config.toml
n_layer = 10
d_model = 512
n_head = 8
n_kv_head = 4
head_dim = 64
d_mlp = 704
vocab_size = 16384
activation = "swiglu"
norm = "rmsnorm"
norm_place = "pre"
norm_eps = 1e-05
positions = "rope"
rope_base = 10000.0
rope_fraction = 1.0
qk_norm = true
attn_scale = 0.125
bias = "none"
tie_embeddings = true
parallel_block = false
init = "normal"
init_std_qkv = 0.0252
init_std_o = 0.00564
init_std_up = 0.0252
init_std_down = 0.00481
optimizer = "soap_variant"
lr = 0.00339
beta1 = 0.95
beta2 = 0.98
weight_decay = 0.038
lr_head = 0.00649
grad_clip = 2.0
warmup_steps = 37
schedule = "wsd"
decay_fraction = 0.703
decay_shape = "linear"
final_lr_fraction = 0.1
batch_tokens = 131072
seq_len = 512
doc_mask = true
train_tokens = 868400000
steps = 6626
dataset = "wikipedia_en"
Each number is 128 + 24 x the weight over its row's rms, rounded and kept within 0 to 255. Layers, rows and columns count from 0. The size above them is the row's rms in percent of the matrix's.

# layer 7 MLP down (transposed), 704x512, rms 0.161, rows 157-174, columns 0-127
size [102  99 103  98 101 105 104  95 101  99 110 102 101  98 104 106 104 102]
[[140 133 111 158 155 106  72 179 146 109 128 146 128 126 108 141 150  68 155 160 150 159 127 175 105  69 160 108  96 173 127 124 124  72 150 115 135 139 125 160 120 127 140 140 150 123 138  92 134 137 160 125 150 155 143 139 125 122 137 137 128 121 127 140 149 128 109 121 124 154 186 118 181 119 114 125 121 168 166 143 124 135 176 136 147 119 159 134 119 122 105 199  73 174 155 146 147 106 115 140 139 157 170 123 112 144 158 105 135 150 139 114 140  99  99  99 123 177 113 127 133 112 138 118 103 136 151 190]
 [103 136 125 155 137 117 102 145 144 181 172 156 139  96 144 127 162  81 117 112 117 123 132 114 134 126 110 148 154 192  86 129 108 127  85 104 118 117 196 100 109 104 155 146 105 140 160  94 144 144  80 111 124 123 111 144 144 108 178 129  82 113 122 137 119 149 135  79 146 126 112 117 131 127  98  88 128 171 117 122 110 116 122 194 138 130 138 124 172 171 134 150 105 124 155 105 139 150 151 152 137 129 102 132  99 130 112 132  82 119 128 111  69 120 129 129 131 132 148 141 109 132  79 122  82 106 113 164]
 [ 89 139 101 111 138 103 113 102  93 182 110 146 160 108 117  74  98 144 162 102  79 136 106 147 111  98 128 121 137 134 105 130 166 148 134  96 122  90 142 126  97 177 150 135 119 101 123 107  99  98 121 137 121 113 124 114 119 112 142 121 131 122 161 116 134 147 163 143 140 126 116 140 137 110 115 138 102 155 117 174 134 130 126 153 136 146 107  95 128 126 118 102 168 102 139 105 151  69 122 165 115 108 131 138  85 102 118 103 146 154 142 148 123 105 127 108 129 138 127 101 136 154 101 162 110 123  94 113]
 [131 120 117 132  84 135 116 106 150 121 106 131 106 131 152 139 139 131  99 151 123 136 112 204  89 141 109 102 105 110 111 142 113 101 100 158 168 140 120 103 150 103  96 164  94 138 127 139  97 130 121 140 105 169 121 136 162 157 141 162 151 134 114 153 103 139 152 175 143 127 136 164  82 111 146 158 148 106 123 113 142 150 124 123 120  97 122 146 170 131 129 137 121 123 110 148  94 121 133 135 132 143 151 157  59 137 157 163 159 144 106 176 155 145 137 146 105 130 148 162 125 134 145 116  93 106 113 148]
 [117 118 131 120 143 136 139 118 132 101 119 100 106 140 144 155 159 175 159 158 129 130 126 100 117 125 114 177 121 103 117 147 114 150 122 119 119 136 134 141 126  90 153 119 114 129 154 141  82 105  99  94  84 120 121 105 160  89 148 128  97 118 130  87 123 105 134  91 124 136 107 152 103 125  96 118 141 143 155 170 137 142 139 173 137 116 110 131 150 113 158 120 107 147 146 127 145 128 122 142 113  92 108 125 110 144 171 164  88 144 155  73 107  92 108 132 142 160 145 173 133 103 147  97  88  64 107 132]
 [130 114 162 142 148 115 125 107 139 130 149 118 137 152 155 137 158 143 112 123 102 145 167 160 102 152 144 150  86 147 108 115 130 111 127  98 115 144 107 150 156 120  81 105 115 117 144 106 112 138 107 120 150 119 150 126 145  99 161 115 142 125 131 158 101 133 129  87 115 154 105 152  82  97 138 135 122 113 127 145 114 141  82 110 145 161 114 165 113 135  78 129 164  98 167 155 125 135 121 157 169 203 112 111 113 140 140 143 114 129 137 127 164 134 140 114 133 122 119 126 114 148 104 107 124 144 149 156]
 [131 138 104 122 129 138 133 156 134 151 148 122 137  91 148 142 153 147 100 111 142 113 118 152 129 146 132 151 145 133 132 130 129 138  91 163 199 153 140 122 155  98 143 133 134 126  98 114 131 122 113 110 138 118 114 130 149 153 132 151 119 172 146 137 134  60  74  99  99 101 140 159 121 155 150 135  65 126  85  97  85 142 133 144  81 157 141 119 156 119 111  95 131 156  98 133 119 136 179 155 104 123 100 140 142 141 120 141 160 134 145 111  75 133 106 119 144 117 128 149 149  99 158 119 112 110 142  79]
 [109  89 138 101 117 142 124 118 122 109 133 102 102 110 130 122 122 118  85 147 154 141  98 151 152 136 135 190 104  97 135 175 119 132 128 139 134 139 107 185 145 110 120 134 146 133 133 150 117 125  68 109 133 164  98 111 141 110  84 133 170 129 145  94 140 157  89 124 149 104 128 133 159  90 136 135  94 108 149 105 103 158 141 132 130 137 158 133 135 142 145 142 138 158 144 162 125 109 158 170 132 103  97 143 141 137 148 122 153 125 115 106 114 153  79 103 149 121 153 112 118 130 146 150 100 131 123  85]
 [ 93  93 119  93 142 113 110 102 105 167 147  88 122 172  92 111 108 108 135  93 138  84 181 139 160 132 143 125 167 105 131  74 141 167 134 118 125 108 136 160 112 119 143 149 110 147 145 178 146 118 151 116 138 140 137 130 141 118 148 130  88 188 111 136  88 121 105  95 133 133 141 132 110 111 113 105 120 105 149  93 157 187 136 144  98 138 130 115 161  85 133 159 131 117 142 120  95 139 126 126 114 105 110 169 148 104 147 119 167 113 113 121 138 132 139 131 136 109  93 115 163 157 137 172 142 119  97 107]
 [157 104 113 132 160 110 113 120  87 136 141 120 105 177 143 113 112  87 124 137  92 147 131 118 155 133 125 113 140 132 107 102 136 123 140 131 135 132 228 130 108 172 144 106 181  84 142 121 164 113 140  84 123 122 153 142 114 150 110 146 142 145 126 107 101 178 135 116  99 138 128 121 138 101 101 109 110  92 142 139  65 127 161 157 101 125 159 134 143 119 153 162 107 139 113  97 121 128  96 170 147 141 146 177  66 132 143 117  90 142 138 132 128  98 151 141 109 116 120 127  82 147 153 111  96 124  76 128]
 [160 127 115 150 152 117 124 100 113 133 124 103  96 161 170 170 112 118 109 178 119 147 132 105 144 148  98 161 130 153 114 143 127 122 149  93 145 126 132 108 138 108 132 110 131 141  82 121 180  83 161  96 196 121 131  87  92 109 130 150 144 109 110 159 127 119 112  97 151 142 108 114  82  94 123 135 147 112 113 107 102 119 126  99 138 142 112 117  87  92  96 164 145 148 149 119 128 142 154 122 122 162 118 103 135 156 121 142 125 133 153 141 101 133 135 123 168 111 113 134 143 123 148 170 148 125 100 153]
 [149 131 114 160  94 133 127 118 102 143 136 141 104 184 159  66 160 132 115 176 139  69 133  95 119 110 129 151 136  96 152 141  90 145 133  89 128 112 148 120 146 158 127 133  87 161 152 123 124 110  78 149 109 139 150 169 143 135 120 148 133 136  93 123 112 137 147 164 134 135 134 116 118 139 142 142 125 135  91 134 131 133 146 120 113 136 150  99 111 156 124 114 120  87 152 125 129 145 146 150 111 114 160 142 112  94 130 116 142  98 177 120 125 134 126 108  86 139 168  89 121 159 161 158 111 113 134 113]
 [125  97 176 110 136  84 144 123 144 132 114 145 126 143 140 140 107 176 115 123 169 139 151 182 101 129 204 125 136 109 127 132 134 119 165 178 147 104 107 148 134 143 137 172 123  89 158 177 172 111 183 137 116 126 130 155 136  88 115 139 153 150 142 100 135 140 109 137 101 121  82 143 138 128 131 109 131 129 124 105  97 163 101 145 160 121 179 163 131 143 159 122 153 157 127 141 143  63 149 149 165 121  80 107 164 130 110 156  95 177 114 121 173 148  88 102 183 140 100 146 146 139 169 147 120 141 129 148]
 [144 110 111 131 126 131 167 114 114 126 117 111 144 119 151 108 132 141 123 138  62 121 132 142  96  94 103 126  99 131 147 174 117 107 114 113 160  99 146 121 127 119 134 119 156 117 127 122 105 173 124  97  99  86 172 116 137 110 112 143 145 142  82 142 121 136 135 115 137 122 143  91 165 114 208 115 115 135  87 111  95  85 136 116 138 143 126 118 172 137 106 148 137 161 113 119 158 110 145 153  89 130 141  96 111  93  87 159 127 119 123 110 129 173 171 114 147  72 143 139 129 114 120 197  64 121 128 121]
 [135 122 130 119 129 101 134 109 144  86 126 107 152 109 127 135 121  96 125 100  93 106 106 144 124 132 137 137 162 151 150 124 109  88 125  85 141 153 133 181 150 161 125 113  92 124 142 102 165 108 105 138 103 147  85 126 129 130 159 160 137 165 123 108 152 139 126 134 114 114 131 132 128 123 118 129 130  79 136 130 133 106 129 123 156 166 138 107 154 109 135 111 167 144 136 153 158 121 154 166 117 165 137 101 149 145 144 162  92 102 108 125 159 123 192 140 113  82 146 111 123 127  98  87  94 109  98 126]
 [154 132 108 126 116  80 155  99 106 153 152 105 111 134 142 137 149 182  92 142 108 110 122  99 127 111  94 151 109 146 131 121 147 140 145 146 130 140 131 121 173 114 121 169 125 140 111 170  93 128 106 131 104 142 139 107 139 118 145 101 140  99 132 157 136 173 142 127 160 113 156 110  99  96 132 112 118 168 179 135 112  99 144 155 135 146 121 172 124 121 157 133 109 137 156 154 128 125 177 157  47  95 149 142  85 128 142 126 126 147  94  84 119 110 105 101 130 156 120  89 110 135 155 149 123 135 182 149]
 [131 125 131 116 111 169 107 152 141 138 125 129  99 131 160 157 111 144 139 130 128 133  57 138 142 116 137 113 130 161 107 150  98 143 112 178 136 119 106 133 123 167 175 138 130 114 136 150 146 130 147 151 124 133 111 146 154 131 126 156 146 142 155 135 130 134  76 148 141 136 132 127 137 139 110 137  81 121 139 110 112 178 144 111 132 161 136 122 177 104 137 164 106 115 136 148 148 182 133 149 149 148 103 168 126  97  75 118 126 139 149 121 159 133 136 104 163 105 137 129 161  96 106 130 136 143 103 154]
 [120 140 135  93 114  87 161 193  86 130 147 145 109 133  90 126 103 132 134 139 146 142 174 118 160 109 147  92 143 147 146 114 145 149 115  60 154 168 113 102 122 162 172 147 143 128 148 147 145  94 116 164 178 109 119 113 117 121 136 145  86 146 159 117 128 149 122 162 112  93 121 157  89 111 119 167 161  84 131 121 120 110 124 146 107 148 122 149 124 138 124 120 134 122 127 138  97 162 115 150 116 111  80  94 136 119 125 162 126  82 115 120 130 114  65  85 138 150 101 142 146 122  98 164 157 131 129 134]]
# layer 7 MLP gate, 704x512, rms 0.153, rows 158-175, columns 0-127
size [118  97  94  97 104 113  94 101 102 122 102 100 106  96 100 105  97 107]
[[ 93 111 126 126  93 127 120 158 168 148 141 173 115  86 161 111 126  90 105 136 120 108 169 128 120 144 128 132 174 109 140 104 119 146  98 125 100 150 156 145 132 100 103 134 114  80 141 153 157 116 130 112 105 112 105 138 136  91 147 144  80 131 140 115 126 102 175 100 141 152 105 125 143 148 124 118 125 151 147  90  86  98  75 152 124 119 114 138 127 135 103 142  98 149 124 111 140 109 112 132 183 143 112 116  92 151 134 120 147 123 136 130 130 161 120 107 147 144 114 138 120 115  83 113 123  69 113 156]
 [132 102 120 157 137 113 176 130 142 104 148 103 116 147 147 164 138 133 137 134 107 130 116 146 127 116 167 184 137 107 129 158 126 102 127 113 121 125 137  86 119 121 126 145  94 158 139 121 149 111  75 118 127 152 107 121 140 150  96 115 122 156 151 105 168 159 124 146 139 138 142 137 116 138 119 161  77 126 101 110  99 120 128 142 131 158 143 156  87 132 106 117 103 128 103 136 102 152 150 126 167 156 132 145 140 125 127  98 125  86 183 102 135 110 148 115 154 132  78 140 104 140 149  80 167 131  95 113]
 [153 125 137 101 144 117 151 118 122  97 104 132 173 136 138 142 148 137 105 125 110 148  60 162 109 165 118 111 149 138 109 126  95 153 155 154 119 135 127 155 159 147 155 123 109 145 168 111 127 117  89 156 124  89 134  99 137 124 159 114 151 160 108 159 163 127 138 149 150  95  95 127 141 124 117 149 137 167 111 150 141 122 103 136 130 197 116 118 103 138 131 153 155 152 128 124 146 121 106 143 130 117 135 167 129 104 108 171 111 104 125 125 139 134 128 133 113 142 152 115 130 144 130 130 126 135 110 133]
 [107  88 108 146 126  93 113 162 179  94 125 123  62 149  96 102  94 155 101 125 128 124 102 112 113 156 180  99 139  95  96  92 125 109 132 187  87 133 159 154 168 102 135 179 134 140 156 175 151 106  97 143 121 125 108 185 113  80 131 116 120 121 100 108  93  95 104 108 157 162 146 122 111 115 156 111 157 160 131 174 152 137 134 131 108  96 139  61 114 155 118 107 110 126 173 149 150 130 140 146 139 101 110 129 133 118 169 108 114 110 146 101 120 107 112 125 111  85 123 135 105 119 165 137 130 138 118 121]
 [141 127  84 127 116 122 118 120 162  85 122 169  86 139 127 148 127 109 180 132 189 122 142 128  88 118 116 133 161 150 122 104 150 128 166 118  91  92 146 121 142 134 118  94 136  92 120  70 141 122 150  81 125 156 147 121 173  87 119 107 131 140  79  99 115  96 139 182 172 159 126  99  97 131 146 100 129 133 117 137 152 137 117 130 134 114 140  97 137 106 157 128 112 150 160 141 116 107 100 109 136 138  85 158 107 117 152 162  87 191  50 103 100 118 157 132 133 140 140 142 113 108  90 107 106 100  76 118]
 [122 143 127 102 136 106 119 155 103 120 112 179 118  99 162 110 126 126 109 130 132 172 164 127 133 117 139 152 160 128 119 140 121 127 110 121  88 111 128 145 101  95 122 127 152 108 131 166 138 120 162 131  84 119 149 174 136 133  98 111 100 104 136 147 127 155 103 164 155 151 136  99 150 150 108 148 143 197 120 113 143 112 106 106 185 130  91  92 113 113 115 160 112 115 158 159 135 119 128 142 125 108  93 159 155 182 130 118 102 116 156  94 147 138 111 171 118 174 146 142 146 148 123 180 155 101  83 152]
 [133 160 164 153  91 129 127 130 132  99 143 163 127 137 107 148 141 125 123 159 140 119 150 130 165 125 124 125 178 117 123 125 129 117 112 107 123 182 123 136 153 134  94 160  72  79 163 121 107 116 110 144  68 122  96 111 108 133 116 101 128  79 104 125 117 150 160 104 105 131 117 104 161 127 116 111 200 129 110 149 129  94  99 119 124 142 171  78 152 148 105 121 123 124 134 150 114 127 113 142 163 151  88 132 115 128 120 135 141 127 131 155 153 145 136 109 122 109 154 157  55 132  97 106 129 153 111 143]
 [105 131 137 149 138 160 137 182 156 121 145  96  97 113 139 104  84 133 105  88 113 136 151 108 154 153 127 102 113 130 114 131 118 123 110 143 185 147  94  79 159 142 125 151 104 152 109 155 126 125 155 141 131 147 107 133  88 126 135 128 113 139 135 168 131 131 151 141 118 134 124 150 126 170 108 171 141  87 177 164 140 185 131 139 140  81 127 136 152 113 141 161 160 169 122 137 148 136 134 167 152 131 171 151 171  93 116  83 127 103 131 169 124 117 149 140 115 136  73 139 161 135 111 151 133 136 126 130]
 [135 130 140 112 123 130 163 144 153 149 136 136 135 127 130  95 116 142 168 153 103 130  83 166 170 150 109 136 113 131 127 139  95 173 116 163 125  41  95 131 159 120 114 143 113 120 168 119 103 121 112 113 161 123 161 114 128 177 140 167 119 121 189 102 175 130  87 137 114 155 105  99 136 141 125 143 165  90 143 144 109 144 128 139 134 170 122 121 159 103 111 147  79 145 152 134 134 121 123 113 106 129 136 134  97 131 123 152 130 124 126 139 185 117 100 146 148 158 128 118 125 160 145  92 124 110 153 154]
 [148 124 134 148 164 158 116 124 123 134 143 146  96 125  97 144  96 123 155 128 117  76 162 109  78 160 147 114 109 118 117 108 114 125  82 129 159 113  98 133 136 162 135 127 114 131 183  93  93 172 129  98 132 117 129  92 147 117 149 160 149 159 107 127  92 131 151 129 173 158 121  88 106 172 118 102 125 121 130 156  78 142 109 135 140 129 105 165 120 112 115 146 113 135 158 120 178 150 134 117 135 135 126 102 104 101 133 113  81 148 108 123 125 173  99 157 155 100 138 186 128  99 158 139  95  97  66  91]
 [141 115 122 123 118 141 100  90 128 121 124 103 134 134 144 148 102 155 156 132 152 133 137  67 132 135 159  99 143 132 163 106 147 121 125  97 105 181 143 116 115 112  79 120 107 131 144 133 112 169 199 143 114 114 133 142 136 132 149 150 103 115 108 113 158  94 108 161 141 117 149 159 144 163  86 124 124 134 121 168 156 110 136 142 146 132 128 114 109 126 147 156 147 118  91 138 129 136 143  94 100 131  86 165 143 147 175 124 124 106  86 118  71 192 109 131 117  99 116  96 130 143 134 144 100 115 167 118]
 [166 160  98 105 155 119 118 124 138  92 162 130 138 135 145 136 123 118 149 142 114 150 156  81 137 156 123 112 115 108 151 118 124 101 121 150 131 119  83 140  94 115 172 124  93 145 110 108 129  93  80 143 125 129 189  95 110 118 161 113 143 138 134 140 147 184 114 130 148 167 120  68 125 131 129 109 101  94 146 119  97 123 111 138 114 121 116  76 196 124 183 134 135 125 150 146 134 130 132 103 135 117 138 120 171 121 163 100 139 149 132  95 142 153 126 131 118 116 111 116 140 131 146 135 107  98 140  86]
 [125 129 120 137 150  86 134 135 129 129 107 142 115 108 170  82  70 134 114 115 147 126 127 159 179 116 155 120 139 119 130 118 173 137 115  69 171 109 152 129 127 110 115 124 147  86 134 145 141 172  77 101 106 143 118 136 122 117 143 144 112 163 142 127 171 143 108 110 137 141 164 126 119 138 115 120  82 123 121 124 116 103 172 125 111  85 150 129 177 145 151 108 163 138 144 157  83 135 144 119  94 172 112 163 118 120 117 132 159 130 182 131 112 122 106 119  96 109 117 133 112 107 105 145  99  93 112 121]
 [101  86 174 125 106  91 141 163 105 181 147 149 162 144 134 167  89 113 130 135 115 113 126 125  97 130 142 124 124 167 150 118 134 133 119 152 107 148 153 135 158 119 138 122 124 135 155 161 151 121 113  90 121 154 105 131 134 121 181 115 151 141 108 106 104 100 159 143 177 115  98 170  88 105 135 101 161  94 137  92 163 183 151 120 106 147 130 141  94 127 155 137  87 140 157  98 148 104 189 111 124 142 141 137 109 103  96 122  93 112 118 113 107  92 146 119 120 138 144 126 116 134 123 117 132 124  92 121]
 [ 96 137 128 128 124 114 134 172 170 129 149 110 118 120 146 138 116 142 127 135 135 107 155 127  97 144  99 118 130 141 163 126 144 126  85 136 139 138 140 101 131 154 146 104 170 165 112 147 153 135 135 139 104 130 112 136 120 125 135 120 141 108 131 147 148 116 106  93  82 100 125  79  99 100 100 104 143 143 146 137 152 123 109 143 128 126 122 112 107 111 162 175 156 127 171 155 168 125 168 149 159 168 118  99 129 125 146 114 154 158 119 127 121  97 170 118 135 158 146 159  90 173 183 146  83 117  77 144]
 [135 158 140 105 108 149 128 146 149 119 162  96 125 153 161 146 107  97 156 147 116 110 173  53 128 123 145 121 104  81  92 131  89 106  88 144 101 110 139 111 140 144 155 132 182 136 173 202 135 161 137 141 110 144 130 101 153  89 112 201 121 147 103 117 159 129 154  97 169 143 146 112 124 139  93 139 169  99  77 159 133 131 164 141 154 142 103 136 110 128 162 130 123 141 144 155 114 146 168 131  62 121 111 167 131 122 165 141 147 134 142 134 169  77 143 110 126  98 128 141 122 124  97 153 113 119 119 139]
 [151 111 149 105 147 130 142 111 130 110  85 111  95 166 178 106 109 140 127 157 131 142 151  86 112 112 126 140 131 118 137 113 172 137 142 113 124 153 183 126 147  89 129 139 163  90 120 107 169 139 123 169 131 124 170 113 162 156 151 126 147  97 133 148 149 105  78 113 156 172 147 153  89 116 103  94  77 167 136 140 119 122 171 137  97 167 118  85  81 146 124 122 112 134 110 139 147 121 180 134 140 122 129 152 149 117 127 164 104 154 154 171 108 128  96  83  99 141 158 109  96 130 193 155 127 108  92 150]
 [136 121 172 130 117  97 123  78  93 158  97 134 135 113 119 154 105 136 106 161 100 122 134 117 144 103 130  98  84 128 132 113 110 139  98 124 118 111 124 149 125 122 126 153 117 142 153 147 101 109 103  92 105 141 179 122 135 138 145 123 109 141 133 111 103 108 136 115 159 113 108 158 106 115 116 118 126 134 144 145 132 145  94 102  77 134  84 107 159 110 123 124 146 112 135 109 125 125 151  78 180  61 147 132 121 134 130 108  82 144 132 101  92 135 133 122 110 134 130  86 145 149 128 132 156 142 132 103]]
# layer 7 MLP up, 704x512, rms 0.166, rows 158-175, columns 0-127
size [102  97 100  94 103 124  96  99 100 121  99 102  95 104 103 100 101 104]
[[138 150 119  85 167 113 147 125 172 121 137 126  84 140 116 154  96 170 185 134 130 154  64 150 153 140 140 126  98 138 125 158  96  95 141 167 137 124 145 133 117 150  94 141 140 102  84 131 103  79 126 100 105 114  82  96  74 129  85 140 117  95 129 144 123 106 130 144 118 147 136  97 126 140 153 150 132 167 105 100 138 132 129  54 162 105 129 123 121 118 133 109 101 133 132 116 174 143 109 145  78 112 104  95 118 131 127 129 107 129 122 108 112 121 116 133 141 113 124 135 125 106 132 116 100 101 123 112]
 [117 158 138 144 129 125 153 131 121 124 122 103  77 111 117 115 129  98 135  92 140 142 142 157 121  82 178 121 123 142 127  95 111  99 155 158 152 114 110 135  99 115 138 120 126 155 118 105 129 101 153 132  85 147  96 108 125 118 148 137 115 134 129  86 117 106 122 112  96 114 161 108 137 162 122 121 129 142  92 119 145 132 113  86 102 138 150 148 113  96 150 122 143 104 125 135 125  68 156 172 130 113 128 153 115  85  95 126 113 151 130 107  93  85 150 106 147 145 145 151 128 169 120 115 115 136 121 134]
 [138 124  87 113 138 106 125 128 108 129 145 127 127  96  89 139 125 139 132 124 102 121 144 132 121 145  93 116 106 150  97 124 126 159  98  88 147 147 172 115  94 100 132 151 145 143 129 131 149 141 116 141 152 138 153 130 121 185 125 151 160 111 147 110  82 147 131 104 124 123 150  91 149 129  87 123 113 116  95 137 127 119 122  85 129 128 132 150 102 162  94 131 112 103 110 116 165 170 120  80 123 145 104 101 137 151 148 170 123 132 132  91 120 116  64 134 110 114 125 117  96 131 165 117 117 145 135  98]
 [ 85 145 107  92 118 120 115 126 118 133 163 141 167 106 150 142 112 133  86 129 167 141 149 139 123 124 164 140  97 130 101 118 105 139 127 145 101 107 120 121 125  90  89  80 165 118 153 100 135 183 157 167 155 168 138 105 139 150 110 148 182 135 121 134 131 131 107 116 130 117 134 126 152 137 133 110 123 133 127 118 139 150 119 130 115 127 149 113  99  71 109 128 158 156  71  94 132 101  91 118 115 144 120 113 135 163 122 139 177 136 125 140 123 137 179 166 134 133 120 142 138  87 108  88 151 128 159 103]
 [129 115 137 100 111 133 148 113 119 117 134 129 115 145 176  80 134 128 145 105  79 133 124 174 172 145 116 104 133 142 117 147  96  85 136 141 107 134 114 122 133 108 146 136 126 113 157 120 134  71 121 109 135 180 108 110 117 122 153 147 119 115 111 125 107 125 130 102  99 118 132 113 134 148  93 125 126 133 147  70 122 127 142 127 140 164 160 151  83 158  82 123 152 122 152 153 128 129 136 126 115 161 149 116 201 163 103 102 113  99 105 139 140 130 137 151  67 107 142 129 106 174  96 109 120 180 149 121]
 [131 124 138 150 135 166 136 120 137 123 139 103 138 118 110 131 132 174 112 119 107  73 135 106 104 127 127 116  88 145 120 159 160 135  88 143 152 165 155 180 114  95 118 143 125 145  87 119 130 152 114 154 146 138  95 109 106 117 139 151 140 149 139 139 129 115 141 107  96 118 120 152 155  98 143  91 124 138 159 146  85 113 124  87 119 193 134 154 146  91 155 156 128 127 144  98  98  98 141 117 125  97 160 127 108 123  98  88 124 189 145 147  94 123 177 130 107 122  79  75 115 118 146 151 125 138 103 136]
 [ 87 141 113 162 158 110 188 111 134 151 129 116 147 156 113  75 146 134 134 128 130 130 120 122 170 132 135 135 150 157 101  90 137 107 115 107 172 128 136  87  95 152 116 134 111 140 139 148  67  99 114 181 119 102 123  94 114 138 127 141 167 105 112 121 115 111 121  95 140 125  93  77 104 149 132 112 127  50 152 146  96 115 102 137 136 110 113 120 139 155  90  80 130 110 163 133 147 152 122  94 175 132 120 120 140 137 105 135 119  99 150 105 173 115 121 106 174 106 164 149 106 123 132  92  98 131 119 102]
 [141 128 130 131 102 118 142  87 151 136 124 112  82 102 162 126 135 108 100 143 103 134 159 150 142 150 163 131 100 116 130  84 123 143 138 182 137 118 138 133 108 135 154 183 135 146  93 158 160 147  77 158  99 139  78 134 112 143  94 142 121 166 133 125 117 160 118 182 119 145 165 145 130 133 108 165 121 153 145  89 143  99 171  93 119 135 144 166 130 125  95 131 124 155 163 109 146 132 108 166 134 133  88 119 100 114 131 152 143 140 155 123 112 141 130 102 162 143 132 122 132 120 156 139 156 112  97 146]
 [104 118 128 142 115 124 144 129 136 134 190 136 127 110  89 133 127 136 171 131 137 134 111 106 145 150 123 124  89 149  97 177 127 106 158 124 155 112 173 115 122 104 153 127 139 132 144 112 126  76 129 164 113 109  90 104 119 154 140 112 133  93 134 122 163 131 179  89 136  72 141 176 103 149 117  95 114 122  98  91 152 162 131 102 176 131 148 149 153 139 119 162  97 145  79 141 131 135  99 153 132 113 102 139 110 114 166 140 118 112 141 121 170 130 115  93 175 182 148 132 150 152 117 129 155 108 143 141]
 [157 114 161 115 154 148 123 134 135 115 150 112  83 153  93 119  90  94 116 185  97 122 164 115 121 167 137 123 134 172 123 148 109  92 119 128 151 137 131 102 133 141 127 117 123 108 143 107 171 157 157 160 181 108  92 114 187 121 107 157 157 194 140 147 132 106 110 119 151 152 137 123  91 145 116 123 145 130 127 145 117 113 139 153 134 122  80 118 104  94  80 183 156 138 162 127 196 122 138 152 113 144 100 107 126 137  79 100  98  86  98  95 123 145 120 136 149 182 125 155 125  97 123 157 112 122  98 116]
 [132 103 111 114 108 118 125 153 134 107 114 143 117 142 151 124 154 106 159 132 133 105 141  93 144 129 122 166  78 100 145 144 119 131 104 142 100 132 141 125 112 170 108 124 157 159 159 195 128 135  83 108 106 149 164 156 153 136 100 131 157 123 155  66 126 145 121 127 121 102 114 114 112 117 104 124 109 114 140  91  95 112 110 101 116 124 136 107 103 125 135  94 153 128  90 167 111 122 142 163 128  87 161 171 149 138  95 158 166 101 129 147 111 126 120  86 112 151 105 144 143  90 126 123  97 127 159 130]
 [166 121 109 112 106 111 110 107 120 156 146 137  96 107 123 168 131 123 144 141  91 114 112 137 126 103 105 120 126 100 153 162 103 125 158 122  98 116 121 148  97 149 144 179 142 110  95  87 123 116 125 146 113 120 127 101 175 138 143 145 124 187 122 112 168 135 121 148 134 135 157 114 173 109 142 118 104 151 131 111  92  97 154 119 141  89 125 137 107 146 144 162 128 109 125 145 143 157  96 117 117 162 171 113 117 140  89 104  93 139  79 131 175 116  98 131 118 131 138 149 107 135 124 123 148 162 134 180]
 [129 130 128 171 136 108 167 129 157 111 140 134 121 128 129 112 110 135 142 143 118 139 133 142  71 124 152 139 112 102  91 142 121 113 148 100 102 117 120 136 108 119  98 117 118 101 135 165 187 155 120 110 125 130 132 122 108 159 152 147 135 129 159 191 138 123 135  92 111 103 142 138 102 144 147 142 137 134 156 148 108 106 123 115 127 120 143 134 177 132 155 110 119 153 144 135 154 110  99 146 101 177 145 128 157 161 137 138 104 157 135 122  74 104 174 154 127 152  99 110 139 134 127 144 118 118 134 183]
 [125 145 163 131 143 145  54 150 132 141 122 123 144 148 115 158 138 173 139 182 142 102  88 170 103 137 131 107  77 144 145 160 147 132 103 131 174 123 130 154 143 163 142  88 114 135 107 133 150 112 104 142  82  91  96 146 111  86 143 141 141 152 128 149 136 150 110 123 141 121 106 140 148 146 134  94 135 162 131 132 137 162 139 112  93 131  87 103  79 155 160 169 136 112 154 109 150 113 121 118 113 155 135 119 124 139 152 152 122 134  61 117 139 159 112 107 137 142 118 161 131 123 119 125 136  81  95 167]
 [120 138 104 131 146 144 122 114  71 143 133 167  95 159  77 132 162 136 164 124 123 133 150 112 140 146 138 121 113 118 145 174 139 139  97 134 175 125 111  74 127  84 113 162 167  96 111 124 155  70 123 144 105 105 133 115  99 105 119 149 129 144 118 131 151 163 154 128 127 133  89 113 121 133 110 106 142 137 144 144 128 140 117 173 138 133 180 164 118 154  97 179 125 173 103 165 125 139  80 133 121 171 114 114  98  85 108  91 123 134  82 113 121 108 119 124 147 134 130 112 133 133 128 112 160  98 143 101]
 [129 146 148 123 123 133 129 136 162 148 128 133 123 151 114 142 118 129 116 137 133 108 144  94 134 146 124 110 127 140 100 132 116  92 128 133 122 135 103 136 171 126 130 183 135 139 141 126 152 170 137 140 111 119 137 123 120 151 110 119 141 180 111 111 144 120 120 110 126 104 161 197 104 140 135 131 128 114 107  78 114 154 140  87 161 145  99 158 133 146 122  96 126 132  84 106 116 153 138 135 116 134 168 121 125 164 129 120 160  69 112 153 121  88  98  94 126 109  99 118 114 114 107 144 108 134  81 107]
 [ 69 131 147 118 141 126 142 116 180 100 119 171 118 128 144  99 184 141 142 111 141  97 111 134 131 144 128 124 132 114 123 118 124 147 105 128 147 141 137 145 108 141 149 130 161 124 147 138 102 143 125 141 114 133 122 122 167 151 104 107 159 135 136 113 136 128 148 123 126 113 138 152 100  86 136 119 125  90 162 112 108 124 120  97 164 126 128 122 165 128 112 122 136 123 147 143 168 125 141 134 102 129 145 148 143 109 128 136 157 190  65  80 152 102 101 125 169 151 141 122 145 107 141  94 137 100  74 126]
 [156 155 109 128 127 108  87 148 138 134 154 149  86 130  93  89  97 154 140 147 149 162 172 150 121  97 171 158 127 111  93 149 131 156 131 143  78 126 140 119 177 128 119 120 110 109 130 111 136  95 107 148  89 126 163 130 108 155 181 107  94 160  67 102 112 154 145 113 137 111 112 117 160 134 119 129 148 130 174 123 127 139 136 131 130 167 138 136 116 119 163 117 158  96  82 139 107 113 157 154 137 129 166 102 102 110 123 183 140  99 122 147  83 129 114 121 139 159 151 138 153 114 141 164 131  92 138 131]]